Part of a small language model's weights.
Size: 12 layers, width 192, vocabulary 8192, 6.94M parameters.
Each number is 50 + 10 x the weight over its row's rms, rounded and kept within 0 to 99. Layers, rows and columns count from 0. The size before them is the row's rms in percent of the matrix's.

# down: layer 3 MLP down (transposed), 768x192, rms 0.0716, rows 560-612, columns 0-63
# up: layer 3 MLP up, 768x192, rms 0.0715, rows 561-612, columns 0-63
down560 109:54 47 56 34 55 50 50 55 56 41 71 47 46 45 44 53 59 53 46 33 51 68 51 57 66 39 55 56 28 54 41 65 52 35 55 56 42 54 57 68 66 44 47 70 39 43 45 44 53 68 56 40 60 46 42 55 50 48 57 43 48 43 68 50
up561 095:50 39 44 54 50 42 69 51 45 68 57 57 36 58 50 36 72 51 46 55 53 47 44 50 53 64 46 66 42 76 31 44 51 43 52 63 49 59 50 29 54 50 68 60 50 47 54 47 54 43 49 47 55 49 51 44 67 34 33 54 44 50 65 61
down561 096:39 47 56 49 47 42 51 60 30 48 47 52 47 47 65 72 38 40 59 53 39 54 50 42 48 50 57 64 48 41 44 44 43 57 46 38 49 45 31 44 38 40 49 32 42 35 72 47 56 39 45 35 57 59 58 40 59 48 43 41 38 38 44 56
up562 097:51 41 46 45 36 37 60 56 39 46 54 52 47 43 45 45 51 35 59 40 55 54 64 59 52 61 57 49 51 51 46 47 58 53 66 39 65 50 64 70 41 53 55 44 43 58 44 64 37 46 60 41 47 41 53 44 54 65 48 48 61 42 49 34
down562 103:54 55 52 58 56 50 37 62 63 60 60 60 55 59 71 66 49 57 44 45 33 57 46 61 75 34 60 44 47 60 41 64 40 70 47 45 43 62 46 41 55 47 47 54 50 35 53 32 43 52 36 49 45 59 43 46 58 51 65 46 48 52 44 35
up563 097:50 43 40 48 54 35 32 51 47 65 47 47 47 33 54 67 45 61 53 63 39 59 39 66 53 48 55 44 65 48 56 44 76 46 74 48 44 56 79 43 42 47 56 58 52 51 43 65 47 45 50 51 62 45 59 45 51 43 57 48 62 36 63 72
down563 099:53 41 49 40 36 59 26 57 48 46 62 58 47 46 73 70 50 44 47 62 50 29 65 45 45 68 32 44 39 44 50 65 37 49 54 68 58 42 38 55 65 26 56 39 56 60 67 55 53 63 45 55 28 42 57 50 63 60 45 55 42 61 61 66
up564 095:46 58 52 56 56 47 43 46 47 54 48 39 37 43 57 41 41 71 50 29 40 50 41 39 54 52 56 58 50 54 37 38 50 60 49 52 51 40 53 38 53 62 50 53 50 48 38 63 65 50 64 56 51 46 52 57 47 55 61 34 32 29 49 34
down564 088:52 40 44 37 47 42 49 59 38 48 39 69 57 52 44 60 44 49 64 69 82 45 54 64 61 55 62 38 37 53 44 60 52 46 59 58 37 48 46 67 55 64 47 30 60 46 45 46 24 53 40 54 49 53 44 39 75 51 56 61 61 49 59 69
up565 088:50 60 54 41 54 55 47 50 52 67 48 31 46 54 43 76 54 52 59 63 63 44 40 45 47 42 50 47 51 36 33 56 54 35 47 53 32 54 66 54 43 72 66 70 46 56 55 39 51 43 57 46 42 45 61 54 75 49 42 56 59 65 28 56
down565 094:52 41 51 55 56 39 47 48 36 45 71 66 58 70 56 48 47 43 56 56 39 41 39 55 42 44 41 37 45 43 51 59 47 54 62 51 39 70 47 41 38 55 36 50 48 61 53 38 57 67 32 57 52 37 45 27 42 41 57 47 38 48 41 52
up566 096:61 47 48 39 52 43 56 56 41 64 57 48 42 40 58 47 33 56 69 42 44 36 45 66 47 60 52 50 48 64 60 68 40 47 57 55 53 51 43 64 49 49 40 70 33 62 47 49 38 60 61 55 51 43 75 43 54 37 34 51 58 57 48 56
down566 091:42 57 46 67 56 63 47 49 55 53 54 35 51 57 58 51 42 53 49 74 29 51 51 56 38 44 53 54 38 49 60 58 55 52 46 56 39 50 62 38 47 52 33 37 51 47 57 50 57 42 53 37 52 66 51 69 48 41 59 59 32 43 54 42
up567 109:30 69 55 50 57 54 61 69 40 53 51 71 51 42 49 60 46 57 35 32 52 55 30 54 35 44 53 55 48 37 36 62 45 49 48 61 34 57 53 47 45 39 66 40 51 48 52 43 50 43 41 66 46 59 28 56 65 47 37 63 53 41 47 39
down567 105:54 38 40 35 44 61 41 42 31 29 46 39 45 41 40 50 38 50 47 65 46 30 63 58 70 37 49 60 55 57 61 42 43 42 38 50 47 38 50 50 53 47 60 57 57 58 49 46 48 54 41 44 48 50 52 39 43 57 46 59 61 64 38 44
up568 095:65 69 48 36 53 31 37 52 51 62 53 41 60 33 42 44 44 59 49 72 38 42 54 52 38 50 57 48 45 42 38 59 45 58 57 70 26 56 46 35 33 49 63 39 52 52 42 74 43 61 60 41 72 48 56 45 52 51 55 36 41 58 46 46
down568 101:45 56 37 50 55 48 55 52 34 55 43 46 51 54 60 55 52 60 38 43 53 53 39 46 52 48 62 33 40 60 66 54 56 37 39 60 39 54 45 50 49 45 36 54 41 48 36 41 42 51 65 46 46 52 73 58 36 51 41 45 58 55 52 53
up569 110:73 51 53 41 41 48 43 36 54 47 22 35 56 60 73 56 55 44 65 59 42 51 54 61 48 50 68 65 37 54 50 46 64 51 49 57 70 52 36 63 54 50 45 37 51 61 37 36 51 61 70 61 42 41 79 63 36 50 50 49 58 60 59 51
down569 102:38 53 57 48 55 46 58 55 44 53 53 67 44 56 49 57 49 44 38 48 41 43 54 44 57 58 56 43 51 23 51 54 40 54 56 44 50 44 62 63 67 29 55 54 45 62 77 50 41 47 60 40 63 34 56 48 54 50 39 47 50 47 40 38
up570 092:47 42 58 54 43 49 54 72 47 43 40 55 50 61 28 65 50 46 49 47 51 42 60 56 47 54 60 50 63 54 44 57 44 53 38 49 69 34 39 48 40 31 50 41 42 39 36 56 76 58 48 38 39 58 53 47 67 42 51 53 38 51 34 26
down570 102:53 51 38 34 74 58 55 33 63 29 52 58 47 22 62 58 53 61 42 47 58 44 38 47 66 58 57 61 66 53 65 48 46 61 61 46 54 46 47 44 65 45 58 44 45 48 39 53 37 26 53 42 20 42 40 53 43 44 57 55 44 46 58 42
up571 105:46 46 48 40 45 54 54 55 51 52 38 56 46 48 43 50 54 42 59 36 69 48 39 69 44 56 46 48 45 51 42 61 50 49 56 57 35 36 58 43 62 46 60 68 47 45 62 44 48 47 62 64 60 62 64 56 47 37 38 66 44 51 56 52
down571 100:52 30 58 64 41 65 55 61 51 54 63 51 40 68 60 43 38 57 50 56 40 49 35 48 38 43 59 32 68 37 44 53 50 58 60 44 33 39 58 44 33 45 40 51 45 71 39 56 52 47 44 46 43 53 51 51 49 34 69 50 50 37 42 67
up572 093:32 31 39 33 53 44 56 36 60 46 33 38 50 53 61 51 51 47 53 53 51 35 60 40 66 57 51 50 30 44 44 60 42 65 62 57 56 65 40 40 48 52 73 39 26 48 27 44 41 56 29 60 47 62 56 47 42 43 38 61 52 54 49 35
down572 091:38 54 48 50 56 49 52 38 50 37 63 43 50 31 36 47 52 68 37 55 48 58 37 47 42 49 44 34 57 47 45 54 32 48 39 37 30 37 69 59 64 67 19 56 49 48 44 64 32 56 43 30 42 37 40 49 49 59 53 53 54 30 50 64
up573 102:38 57 42 62 43 42 46 60 49 54 46 44 51 38 48 59 55 37 50 48 50 31 64 52 61 58 31 51 54 23 57 45 43 63 55 59 44 62 60 48 40 27 44 57 54 63 66 38 42 38 68 52 57 66 40 47 64 58 57 47 42 22 49 55
down573 107:57 62 49 35 63 54 44 18 54 49 46 50 46 54 47 32 39 47 59 52 63 41 54 25 69 44 59 71 56 51 49 52 41 55 42 49 54 41 37 53 46 48 49 44 58 44 39 42 42 39 57 31 43 42 42 32 42 49 32 59 46 52 58 60
up574 101:46 52 40 65 60 47 43 43 43 50 63 37 40 53 49 54 57 42 46 59 40 60 63 67 47 52 54 55 49 49 63 51 41 41 49 45 73 62 50 52 48 43 47 66 38 54 42 49 52 51 51 44 46 54 33 45 49 47 60 22 57 63 51 62
down574 103:48 42 53 52 34 48 47 47 42 64 43 61 58 37 38 53 44 55 52 57 54 54 39 34 51 58 57 69 37 45 35 58 53 44 60 68 45 47 58 35 55 41 63 39 45 39 58 48 52 48 65 45 52 44 49 33 51 48 37 69 63 51 46 36
up575 104:49 66 42 30 37 59 54 38 44 33 51 46 42 56 43 63 51 49 36 50 47 38 41 68 38 41 52 54 49 45 77 34 57 65 64 44 48 60 69 52 34 51 50 37 39 37 39 49 40 47 38 58 63 38 52 56 51 48 66 52 44 51 52 33
down575 104:45 42 63 59 55 36 38 63 49 45 38 53 41 41 44 60 62 45 69 70 44 57 48 53 59 48 69 65 68 32 46 49 48 52 48 65 57 45 52 40 55 58 57 43 45 49 41 47 42 36 47 59 41 41 54 66 53 66 60 52 47 50 50 30
up576 101:51 33 66 47 45 49 52 46 51 47 72 73 37 36 43 51 43 35 33 29 56 41 46 54 61 48 35 59 48 60 61 58 59 60 53 31 63 56 58 47 47 43 54 54 42 45 46 53 50 33 45 32 51 47 43 53 52 48 66 38 36 60 44 54
down576 098:45 69 58 60 53 56 50 43 47 49 62 50 47 50 57 50 43 55 45 31 43 56 48 56 52 50 59 42 54 65 77 46 48 44 43 58 73 39 42 53 65 50 47 60 61 58 42 46 41 55 39 57 49 54 56 48 44 48 48 54 50 47 55 61
up577 111:36 60 53 52 43 66 38 65 39 44 61 54 68 43 38 49 36 62 30 46 66 57 62 44 38 54 52 38 54 64 53 34 62 57 56 59 54 49 55 46 50 49 55 44 58 41 57 41 47 66 52 41 74 51 48 41 60 54 44 58 59 50 39 37
down577 108:35 45 55 51 54 57 67 46 31 41 42 39 60 59 50 43 48 50 52 47 46 60 51 57 42 46 35 38 69 39 57 60 75 28 68 52 40 55 53 58 67 59 61 34 59 36 36 37 31 59 56 58 68 51 56 41 42 41 56 64 60 42 45 56
up578 102:60 62 44 36 48 54 48 54 51 46 31 58 44 56 57 55 43 54 28 52 55 35 48 51 57 46 42 42 56 29 28 45 42 46 38 43 40 29 42 47 53 67 66 48 59 43 44 58 57 61 66 48 49 61 40 32 49 48 49 34 60 72 58 37
down578 092:65 61 58 55 53 48 48 45 61 54 54 49 53 54 59 60 52 38 26 50 45 56 48 36 41 62 52 58 44 61 48 59 48 42 36 48 61 47 50 38 69 61 47 51 52 42 54 56 58 58 61 45 67 52 37 56 46 38 64 58 44 55 38 50
up579 096:35 52 75 27 39 56 40 41 42 49 54 69 45 53 61 50 49 49 41 27 40 43 46 51 57 49 50 33 30 56 39 53 49 58 40 53 63 57 49 44 50 44 46 36 54 44 40 56 50 43 54 57 39 57 53 44 54 44 50 45 46 22 54 60
down579 101:62 65 46 61 50 59 42 50 46 48 34 46 58 50 55 33 41 55 44 48 52 37 40 74 45 34 69 65 45 44 36 39 38 36 75 49 55 46 43 61 42 48 60 55 29 48 57 58 70 56 49 51 58 30 33 40 72 48 71 54 41 58 54 62
up580 096:54 40 53 42 40 60 62 72 57 53 67 37 47 60 52 60 45 57 52 56 53 35 57 56 58 48 43 63 53 53 49 50 50 43 45 45 49 52 40 37 56 41 51 53 52 66 47 47 33 68 37 65 54 48 42 53 68 51 36 44 67 43 40 30
down580 091:50 56 53 54 50 29 48 53 54 25 35 41 56 47 63 41 31 59 49 49 54 61 46 59 47 39 55 47 62 42 66 44 47 55 60 48 41 42 60 51 64 38 47 49 60 36 44 37 46 43 57 54 37 42 60 49 43 63 55 47 45 56 50 50
up581 098:47 52 33 50 43 48 56 60 45 43 51 64 50 59 63 63 61 45 50 36 66 39 58 55 45 65 44 37 57 48 45 39 51 48 49 59 61 60 62 56 50 59 38 65 42 45 49 54 53 58 44 58 42 40 62 58 50 23 51 66 48 60 61 59
down581 102:50 60 53 55 56 62 34 64 66 60 56 51 61 53 33 32 47 54 43 60 49 26 53 44 49 43 31 58 45 58 40 45 66 33 53 55 66 46 52 34 55 41 27 44 47 49 52 78 68 47 51 66 49 43 55 45 43 60 24 64 41 52 39 37
up582 103:50 35 61 45 58 60 41 51 54 54 53 40 61 43 60 35 59 35 38 45 46 51 49 64 41 49 50 66 34 39 39 43 48 25 55 35 74 45 60 44 37 51 31 56 55 54 62 50 32 34 60 54 34 51 62 69 25 46 54 56 47 58 51 58
down582 116:49 43 46 54 49 38 47 52 61 41 51 46 55 39 47 38 57 44 38 40 36 69 34 64 57 62 45 65 34 56 72 47 75 54 63 48 66 49 63 49 45 64 42 68 45 49 53 44 58 74 38 59 48 43 46 37 40 38 58 44 59 56 48 48
up583 110:39 46 43 50 51 53 51 52 33 65 38 38 66 46 46 50 37 52 65 42 40 55 53 61 48 66 38 51 58 57 48 48 38 62 46 60 55 41 47 57 47 54 53 58 42 61 55 46 62 44 66 52 38 42 50 32 36 43 43 44 35 72 44 46
down583 105:47 33 61 63 44 45 38 50 51 51 57 42 55 57 65 47 62 49 52 64 49 43 68 40 29 40 68 49 61 42 59 41 54 49 56 42 49 55 31 69 43 42 51 40 42 61 79 56 58 52 41 39 59 60 49 50 51 42 27 50 55 58 37 64
up584 106:60 38 57 55 51 64 48 35 45 38 46 58 52 59 55 72 56 55 58 46 63 53 45 52 59 54 40 60 53 64 34 41 55 50 60 48 37 43 55 20 28 43 50 43 26 59 50 49 49 52 45 61 49 57 39 51 51 21 49 27 56 50 57 56
down584 100:49 61 39 50 40 39 58 29 68 58 54 52 41 54 48 40 63 56 69 87 66 60 31 38 59 45 47 46 46 59 73 51 55 55 66 47 53 40 54 44 63 48 56 55 65 55 39 58 35 34 66 45 52 54 47 42 58 46 47 53 41 54 62 36
up585 100:56 59 55 55 57 67 45 44 68 63 57 58 53 45 46 71 42 50 41 47 38 41 46 72 69 55 45 58 54 54 41 57 54 53 35 36 47 39 48 55 53 67 48 29 56 37 55 36 49 49 59 61 39 61 61 51 46 65 36 34 61 41 61 62
down585 102:56 50 44 44 32 30 51 42 52 37 50 60 46 69 43 52 47 52 44 31 51 44 44 46 41 57 49 35 53 50 28 35 31 42 51 38 50 56 45 48 28 45 50 47 47 64 41 75 38 39 38 36 44 59 57 50 73 59 56 48 52 55 50 45
up586 096:38 53 43 33 61 40 53 68 63 49 52 25 43 61 49 54 54 53 44 40 54 55 53 47 48 44 38 61 42 53 60 50 32 34 46 54 46 44 49 44 60 51 46 40 41 41 47 49 38 54 66 55 42 65 39 67 61 37 61 48 68 36 47 37
down586 087:72 47 48 50 53 53 48 50 47 48 46 50 41 52 39 53 44 45 61 51 45 42 49 61 54 58 43 32 49 33 51 52 45 59 59 76 56 38 32 54 55 45 46 34 65 60 52 44 40 39 55 56 42 55 44 52 46 55 59 65 51 61 34 51
up587 098:49 53 61 45 58 36 43 62 34 51 39 66 43 49 50 58 61 70 50 47 39 37 54 41 41 42 42 64 58 46 57 59 61 58 48 40 54 49 62 59 53 59 49 63 58 56 41 49 43 34 46 52 26 59 65 56 35 23 45 28 42 38 39 52
down587 092:57 46 44 49 46 47 66 41 65 53 47 40 52 45 39 36 45 45 42 70 60 63 50 43 53 41 67 61 33 52 62 41 45 60 41 70 59 55 44 57 39 68 43 29 43 50 50 41 64 46 46 54 68 51 56 48 44 73 48 46 54 57 58 53
up588 114:49 54 43 58 55 52 64 50 45 48 29 68 47 25 50 55 32 47 45 49 52 51 53 51 35 65 61 51 44 36 57 47 63 56 60 55 49 31 59 42 45 51 39 59 54 46 46 55 31 54 54 67 39 54 38 52 58 46 45 53 41 49 61 50
down588 107:58 55 32 38 66 43 43 49 48 50 50 48 36 55 61 44 50 56 47 50 30 57 54 53 44 75 54 54 56 45 50 55 41 55 51 45 71 43 49 56 54 48 63 42 46 52 49 69 33 54 50 65 44 57 64 35 51 46 29 68 34 34 49 47
up589 094:51 61 27 57 61 60 51 56 74 35 50 59 50 39 37 56 45 47 45 45 51 47 41 69 42 68 51 52 41 47 52 55 62 47 56 52 52 58 41 37 32 44 57 43 41 45 41 34 46 55 45 52 47 62 54 49 50 40 68 54 47 59 43 48
down589 103:39 45 28 59 59 51 56 58 52 25 70 42 51 46 52 39 47 36 63 45 74 48 39 43 52 60 40 45 52 70 55 59 58 40 53 54 60 60 57 36 36 27 71 59 34 38 54 53 52 42 69 32 60 40 42 67 33 43 48 49 31 53 35 58
up590 111:38 33 57 55 44 47 45 48 66 40 63 64 41 26 53 64 42 51 54 49 47 58 45 56 50 51 41 50 52 52 54 33 59 54 45 48 62 49 39 46 44 58 51 29 49 34 49 55 50 43 55 57 39 58 41 57 57 60 43 71 55 56 67 28
down590 094:65 44 53 68 58 57 45 53 58 52 25 46 49 55 48 51 60 45 44 57 55 49 49 44 61 53 56 28 46 35 44 45 50 51 44 60 48 63 62 50 56 45 59 57 44 64 38 58 50 63 39 48 54 44 44 42 49 38 53 32 53 33 46 67
up591 090:44 49 59 50 68 48 55 56 53 48 41 50 38 52 37 58 48 44 37 51 62 47 27 44 42 48 57 47 70 61 50 44 59 68 54 69 36 43 47 39 50 43 45 51 41 36 48 48 54 29 60 57 46 56 63 38 72 64 60 27 44 45 47 41
down591 085:60 42 64 40 54 36 47 41 43 45 57 56 56 48 71 48 42 47 27 58 50 55 60 49 48 69 39 22 34 54 53 52 50 49 58 52 48 29 55 56 47 58 60 43 59 55 43 41 46 67 36 55 45 51 42 70 58 50 39 52 49 60 57 57
up592 090:51 47 47 37 42 41 48 35 60 60 41 48 53 68 49 58 65 54 44 28 64 51 50 50 54 52 32 45 42 43 65 64 59 53 60 60 67 41 44 44 56 38 43 56 18 56 39 45 49 28 54 55 57 45 52 59 65 47 47 51 37 46 44 55
down592 081:39 43 40 73 38 45 52 51 70 49 66 68 65 51 48 40 61 45 34 68 53 52 37 64 53 46 46 34 46 38 54 66 63 52 58 60 49 60 56 46 29 50 62 48 57 53 48 40 48 45 43 45 51 46 74 59 41 53 66 52 55 45 54 42
up593 096:33 73 52 41 62 39 51 44 45 40 70 60 52 53 56 43 33 37 57 58 36 45 66 39 48 54 55 69 32 52 56 54 58 46 60 42 69 47 41 41 49 39 48 52 51 64 49 68 55 45 43 50 54 50 50 46 67 46 46 50 70 54 50 37
down593 098:55 57 55 36 57 43 66 50 50 59 46 58 66 31 56 56 70 27 52 47 44 49 48 53 54 56 57 40 46 44 52 53 60 36 28 53 44 42 24 52 67 58 57 43 53 49 55 60 63 60 52 47 62 46 38 57 42 51 50 41 39 55 50 28
up594 098:48 47 54 60 67 55 50 53 50 45 37 61 56 50 57 52 44 39 43 58 39 45 49 41 41 41 51 41 29 27 51 48 36 48 60 58 58 62 49 52 60 55 58 47 59 62 48 47 59 54 63 55 66 49 12 67 47 45 48 62 51 62 49 50
down594 102:54 53 61 32 49 63 52 24 60 53 39 42 47 73 47 50 48 34 64 38 59 42 49 49 50 47 49 62 47 67 46 57 52 61 48 31 31 41 45 45 41 41 52 59 32 37 41 47 44 36 70 46 45 66 44 50 45 56 51 42 46 55 28 57
up595 101:50 54 59 59 37 71 43 59 56 46 57 59 43 63 58 74 53 45 59 47 38 45 47 61 36 56 62 49 64 53 45 53 64 56 44 46 60 33 34 49 53 48 67 35 55 48 62 58 40 49 56 46 57 34 62 63 67 22 58 45 39 44 62 24
down595 098:50 52 46 63 59 42 64 55 40 34 40 40 49 42 43 53 45 43 44 54 51 34 53 41 59 35 53 42 59 46 55 50 42 42 45 50 45 46 46 59 44 59 37 57 48 58 52 50 65 62 37 49 43 52 39 51 31 63 51 43 31 41 44 51
up596 096:49 44 35 65 42 53 50 52 42 34 60 48 51 35 53 42 48 46 42 37 55 47 40 53 55 52 74 58 34 50 56 42 51 56 52 36 49 58 48 36 46 47 32 63 55 47 49 64 45 32 73 57 56 44 42 70 44 30 57 42 32 30 57 56
down596 106:62 39 42 32 50 49 54 46 58 35 38 57 52 51 44 50 85 75 37 50 58 48 53 47 44 65 48 40 50 52 56 47 54 50 54 48 70 51 57 54 51 65 58 38 64 55 49 32 59 44 29 43 54 47 67 47 64 55 54 63 56 43 61 50
up597 106:59 52 65 51 52 56 37 47 30 47 57 56 48 43 53 48 51 33 62 54 45 52 52 60 53 46 46 40 51 56 53 57 24 53 61 53 75 33 48 56 41 51 37 54 48 31 55 37 35 36 49 52 54 34 50 31 37 53 41 31 43 33 30 60
down597 108:36 47 44 53 43 47 46 62 45 63 55 54 43 48 31 34 49 41 62 37 34 58 69 49 42 43 50 58 52 52 59 31 45 27 55 52 56 45 53 63 46 46 51 43 51 40 57 67 35 53 68 42 45 47 61 45 31 60 40 49 62 53 56 60
up598 104:30 58 41 45 51 58 43 43 38 60 42 35 52 53 50 56 53 40 46 50 45 55 64 56 45 61 57 42 40 36 36 45 46 35 41 29 62 52 57 55 45 66 56 49 33 55 50 61 63 57 72 56 36 52 45 53 61 54 37 51 72 64 49 54
down598 104:50 30 46 48 51 58 57 49 59 33 27 51 39 53 61 58 48 58 38 48 44 46 47 44 58 37 43 49 54 48 50 39 51 30 46 43 50 53 54 41 64 44 55 63 44 60 53 60 50 60 52 57 52 41 44 58 50 59 41 38 65 58 51 48
up599 097:70 44 44 47 35 56 45 33 56 51 40 58 52 46 46 61 66 40 59 36 52 49 42 45 53 41 56 61 52 48 47 50 48 60 63 51 52 47 43 39 61 42 56 56 21 46 36 45 51 43 62 46 44 53 61 46 50 54 51 47 79 35 41 39
down599 089:65 56 44 58 41 39 39 31 48 59 60 40 48 68 62 53 77 43 63 50 48 51 50 44 61 50 37 50 57 53 23 58 40 63 55 38 52 60 48 56 52 50 53 42 54 46 46 47 52 47 54 45 40 51 46 37 44 44 47 37 43 44 53 60
up600 094:50 54 57 30 31 58 37 54 41 46 63 58 42 56 34 58 39 47 32 52 44 43 43 72 52 45 54 52 32 40 66 70 54 43 55 42 28 58 51 34 50 50 34 45 46 62 57 44 45 57 45 46 72 38 65 62 67 57 53 56 42 53 64 47
down600 100:52 48 50 39 35 58 46 61 50 40 55 51 42 43 39 45 53 29 74 50 57 52 65 36 54 57 48 72 54 37 46 43 46 40 52 52 31 33 39 65 64 51 40 54 55 36 53 37 35 72 55 58 48 50 66 50 54 48 56 31 47 40 65 52
up601 102:35 63 48 47 41 50 61 37 38 61 50 45 28 48 53 44 30 31 57 46 50 63 54 49 47 43 45 65 44 41 67 49 53 58 52 35 52 60 37 49 41 66 37 41 41 52 49 39 56 42 59 71 54 60 46 60 45 54 50 41 38 56 49 49
down601 100:31 40 30 68 55 50 57 50 46 46 70 41 58 54 31 63 28 40 60 57 57 55 62 45 34 44 48 44 45 62 63 63 52 48 56 43 81 77 72 58 45 45 59 56 41 55 56 50 56 48 42 54 76 59 53 47 58 55 63 57 59 49 42 58
up602 101:29 57 33 51 76 45 53 51 66 40 46 52 32 54 52 50 37 38 29 51 35 43 69 60 54 41 37 46 47 54 60 48 49 46 62 48 45 48 57 69 51 66 49 57 41 39 62 64 55 43 54 43 56 54 47 28 47 41 45 49 50 48 51 49
down602 101:47 38 51 53 63 65 39 53 51 53 37 61 48 42 51 52 37 52 46 66 53 55 41 60 47 61 40 42 50 55 28 52 56 60 47 50 51 40 46 37 50 38 71 47 26 65 68 53 42 59 46 42 60 52 60 62 26 58 38 61 64 57 61 55
up603 093:51 46 58 44 38 49 53 41 57 53 43 57 46 46 44 65 45 46 60 39 29 52 44 57 41 54 40 31 48 52 65 31 47 56 51 45 45 48 47 46 40 50 64 55 44 51 51 19 38 62 51 50 46 49 54 39 64 37 38 55 53 51 85 38
down603 099:60 43 44 49 55 49 52 48 31 44 49 33 53 34 52 43 45 54 37 71 68 48 48 55 60 40 59 44 44 51 43 47 64 33 51 64 56 55 50 50 49 48 47 28 52 57 47 53 55 38 38 66 43 46 46 48 57 43 40 39 57 47 44 42
up604 092:47 52 50 66 57 62 52 50 52 55 37 59 45 60 66 39 37 45 74 50 63 47 52 70 49 53 57 52 56 56 51 51 58 55 63 58 57 59 43 55 55 53 51 45 33 55 56 54 38 53 40 39 41 50 58 39 42 36 51 48 46 51 52 54
down604 097:52 43 36 40 57 42 72 67 60 47 43 71 43 56 51 49 36 50 48 47 55 43 54 60 47 46 51 60 54 32 39 47 44 45 57 33 51 41 49 29 47 58 61 32 44 54 48 49 50 65 46 64 27 32 40 56 54 64 44 59 56 64 54 53
up605 098:33 53 58 38 48 52 39 38 50 36 41 57 70 44 52 66 48 41 53 63 53 47 58 50 47 39 40 54 60 39 48 42 67 49 67 85 72 55 47 52 61 43 50 47 37 50 69 54 56 63 60 42 40 48 43 71 71 41 71 42 52 39 55 37
down605 104:60 61 49 60 51 39 40 38 52 44 41 57 41 70 40 57 52 60 62 51 51 39 40 55 67 50 52 41 53 61 58 66 58 58 44 39 42 50 45 47 44 48 48 61 59 32 43 33 52 64 50 41 55 55 38 40 52 30 42 49 41 58 52 65
up606 098:39 53 58 39 58 49 53 67 37 72 42 39 55 50 42 46 42 42 60 27 46 54 46 59 49 27 47 50 51 41 61 49 42 47 49 38 53 47 52 49 39 47 53 57 44 42 38 55 60 52 45 53 57 74 53 65 42 56 54 48 54 47 34 48
down606 102:52 45 57 63 72 61 56 47 48 36 36 55 55 55 54 69 57 49 56 54 41 54 43 38 60 44 47 36 52 46 45 74 53 57 55 42 70 50 42 59 50 43 59 47 53 56 32 38 46 36 42 40 44 39 48 43 40 46 36 63 59 53 37 55
up607 098:59 54 43 61 36 61 37 43 54 25 64 59 55 47 58 68 58 60 35 59 60 48 51 37 42 31 41 52 49 39 60 57 42 45 42 42 31 63 58 46 44 49 41 53 47 61 36 61 47 50 69 42 48 62 59 59 71 46 43 58 61 33 38 35
down607 099:41 49 56 59 52 47 43 53 57 42 42 56 24 31 73 56 73 50 45 41 56 48 53 55 47 62 37 38 34 46 30 60 30 49 61 44 50 61 49 45 30 57 63 58 47 38 43 41 59 53 42 50 32 29 63 51 39 63 32 46 41 49 61 60
up608 103:47 48 56 43 61 40 33 49 49 50 50 69 58 44 44 55 39 48 72 50 54 82 71 44 38 49 58 35 48 42 67 38 59 40 57 58 52 53 47 59 50 63 56 69 54 44 33 53 36 55 58 43 51 56 55 29 51 48 62 62 53 68 60 50
down608 108:59 70 51 48 59 46 65 43 33 44 54 44 68 50 39 36 33 50 27 60 49 46 42 58 35 65 63 42 50 47 56 54 42 58 66 49 45 41 51 42 59 66 57 38 37 47 68 53 38 51 50 48 44 60 50 70 59 39 49 49 43 43 40 46
up609 103:45 36 55 40 63 58 43 76 60 54 47 45 51 66 43 43 57 43 71 40 34 39 51 54 30 38 48 42 51 53 44 64 31 39 56 69 57 57 34 37 43 60 46 59 58 34 55 43 62 61 69 55 50 41 44 49 54 33 45 41 50 48 31 49
down609 096:72 41 56 54 41 59 66 29 66 42 44 43 49 33 50 53 54 70 24 63 56 52 33 46 63 33 54 53 66 46 68 34 54 62 51 56 46 52 48 46 55 38 48 36 38 72 33 41 46 34 44 40 40 48 58 45 49 52 43 58 59 54 66 61
up610 088:41 46 59 46 46 36 46 54 60 39 51 35 55 34 58 64 43 45 52 35 51 54 42 76 47 38 36 53 53 54 39 72 36 56 70 38 46 46 49 33 43 76 40 50 53 36 53 23 26 52 40 45 57 56 44 53 61 37 42 66 39 54 59 51
down610 093:65 56 42 53 47 72 53 36 28 47 40 47 38 54 41 43 55 52 53 71 72 52 34 28 47 51 52 52 54 63 35 65 54 62 38 67 46 65 48 51 40 29 50 51 50 55 40 57 51 50 67 53 60 38 56 55 49 40 47 40 72 49 66 57
up611 092:39 45 31 62 40 39 48 63 54 47 58 40 58 50 55 64 52 47 58 39 48 41 58 39 50 54 52 43 48 50 16 38 27 75 39 32 51 56 48 54 44 31 59 39 38 43 55 56 48 79 58 39 44 59 48 42 58 74 52 55 45 59 36 38
down611 090:42 50 68 49 46 41 40 41 62 50 46 50 46 57 41 51 66 40 52 47 43 57 50 60 46 44 39 56 52 59 63 57 51 48 48 55 61 32 59 38 38 54 37 56 52 52 46 61 57 29 43 73 58 63 60 56 39 42 51 49 46 50 62 57
up612 104:39 46 52 50 46 56 42 57 44 50 48 53 41 55 67 58 62 43 37 50 44 63 32 32 61 63 44 48 51 52 60 47 44 41 46 63 49 36 42 56 50 53 39 43 46 52 48 29 46 36 60 39 62 61 62 43 54 55 55 54 35 56 54 46
down612 103:44 49 51 51 44 68 29 53 42 53 48 72 67 53 46 56 52 40 41 55 59 59 89 56 43 44 48 62 54 71 35 41 61 45 56 46 61 51 55 52 57 54 54 55 45 37 57 48 67 52 35 45 43 53 53 74 38 37 43 38 54 43 46 67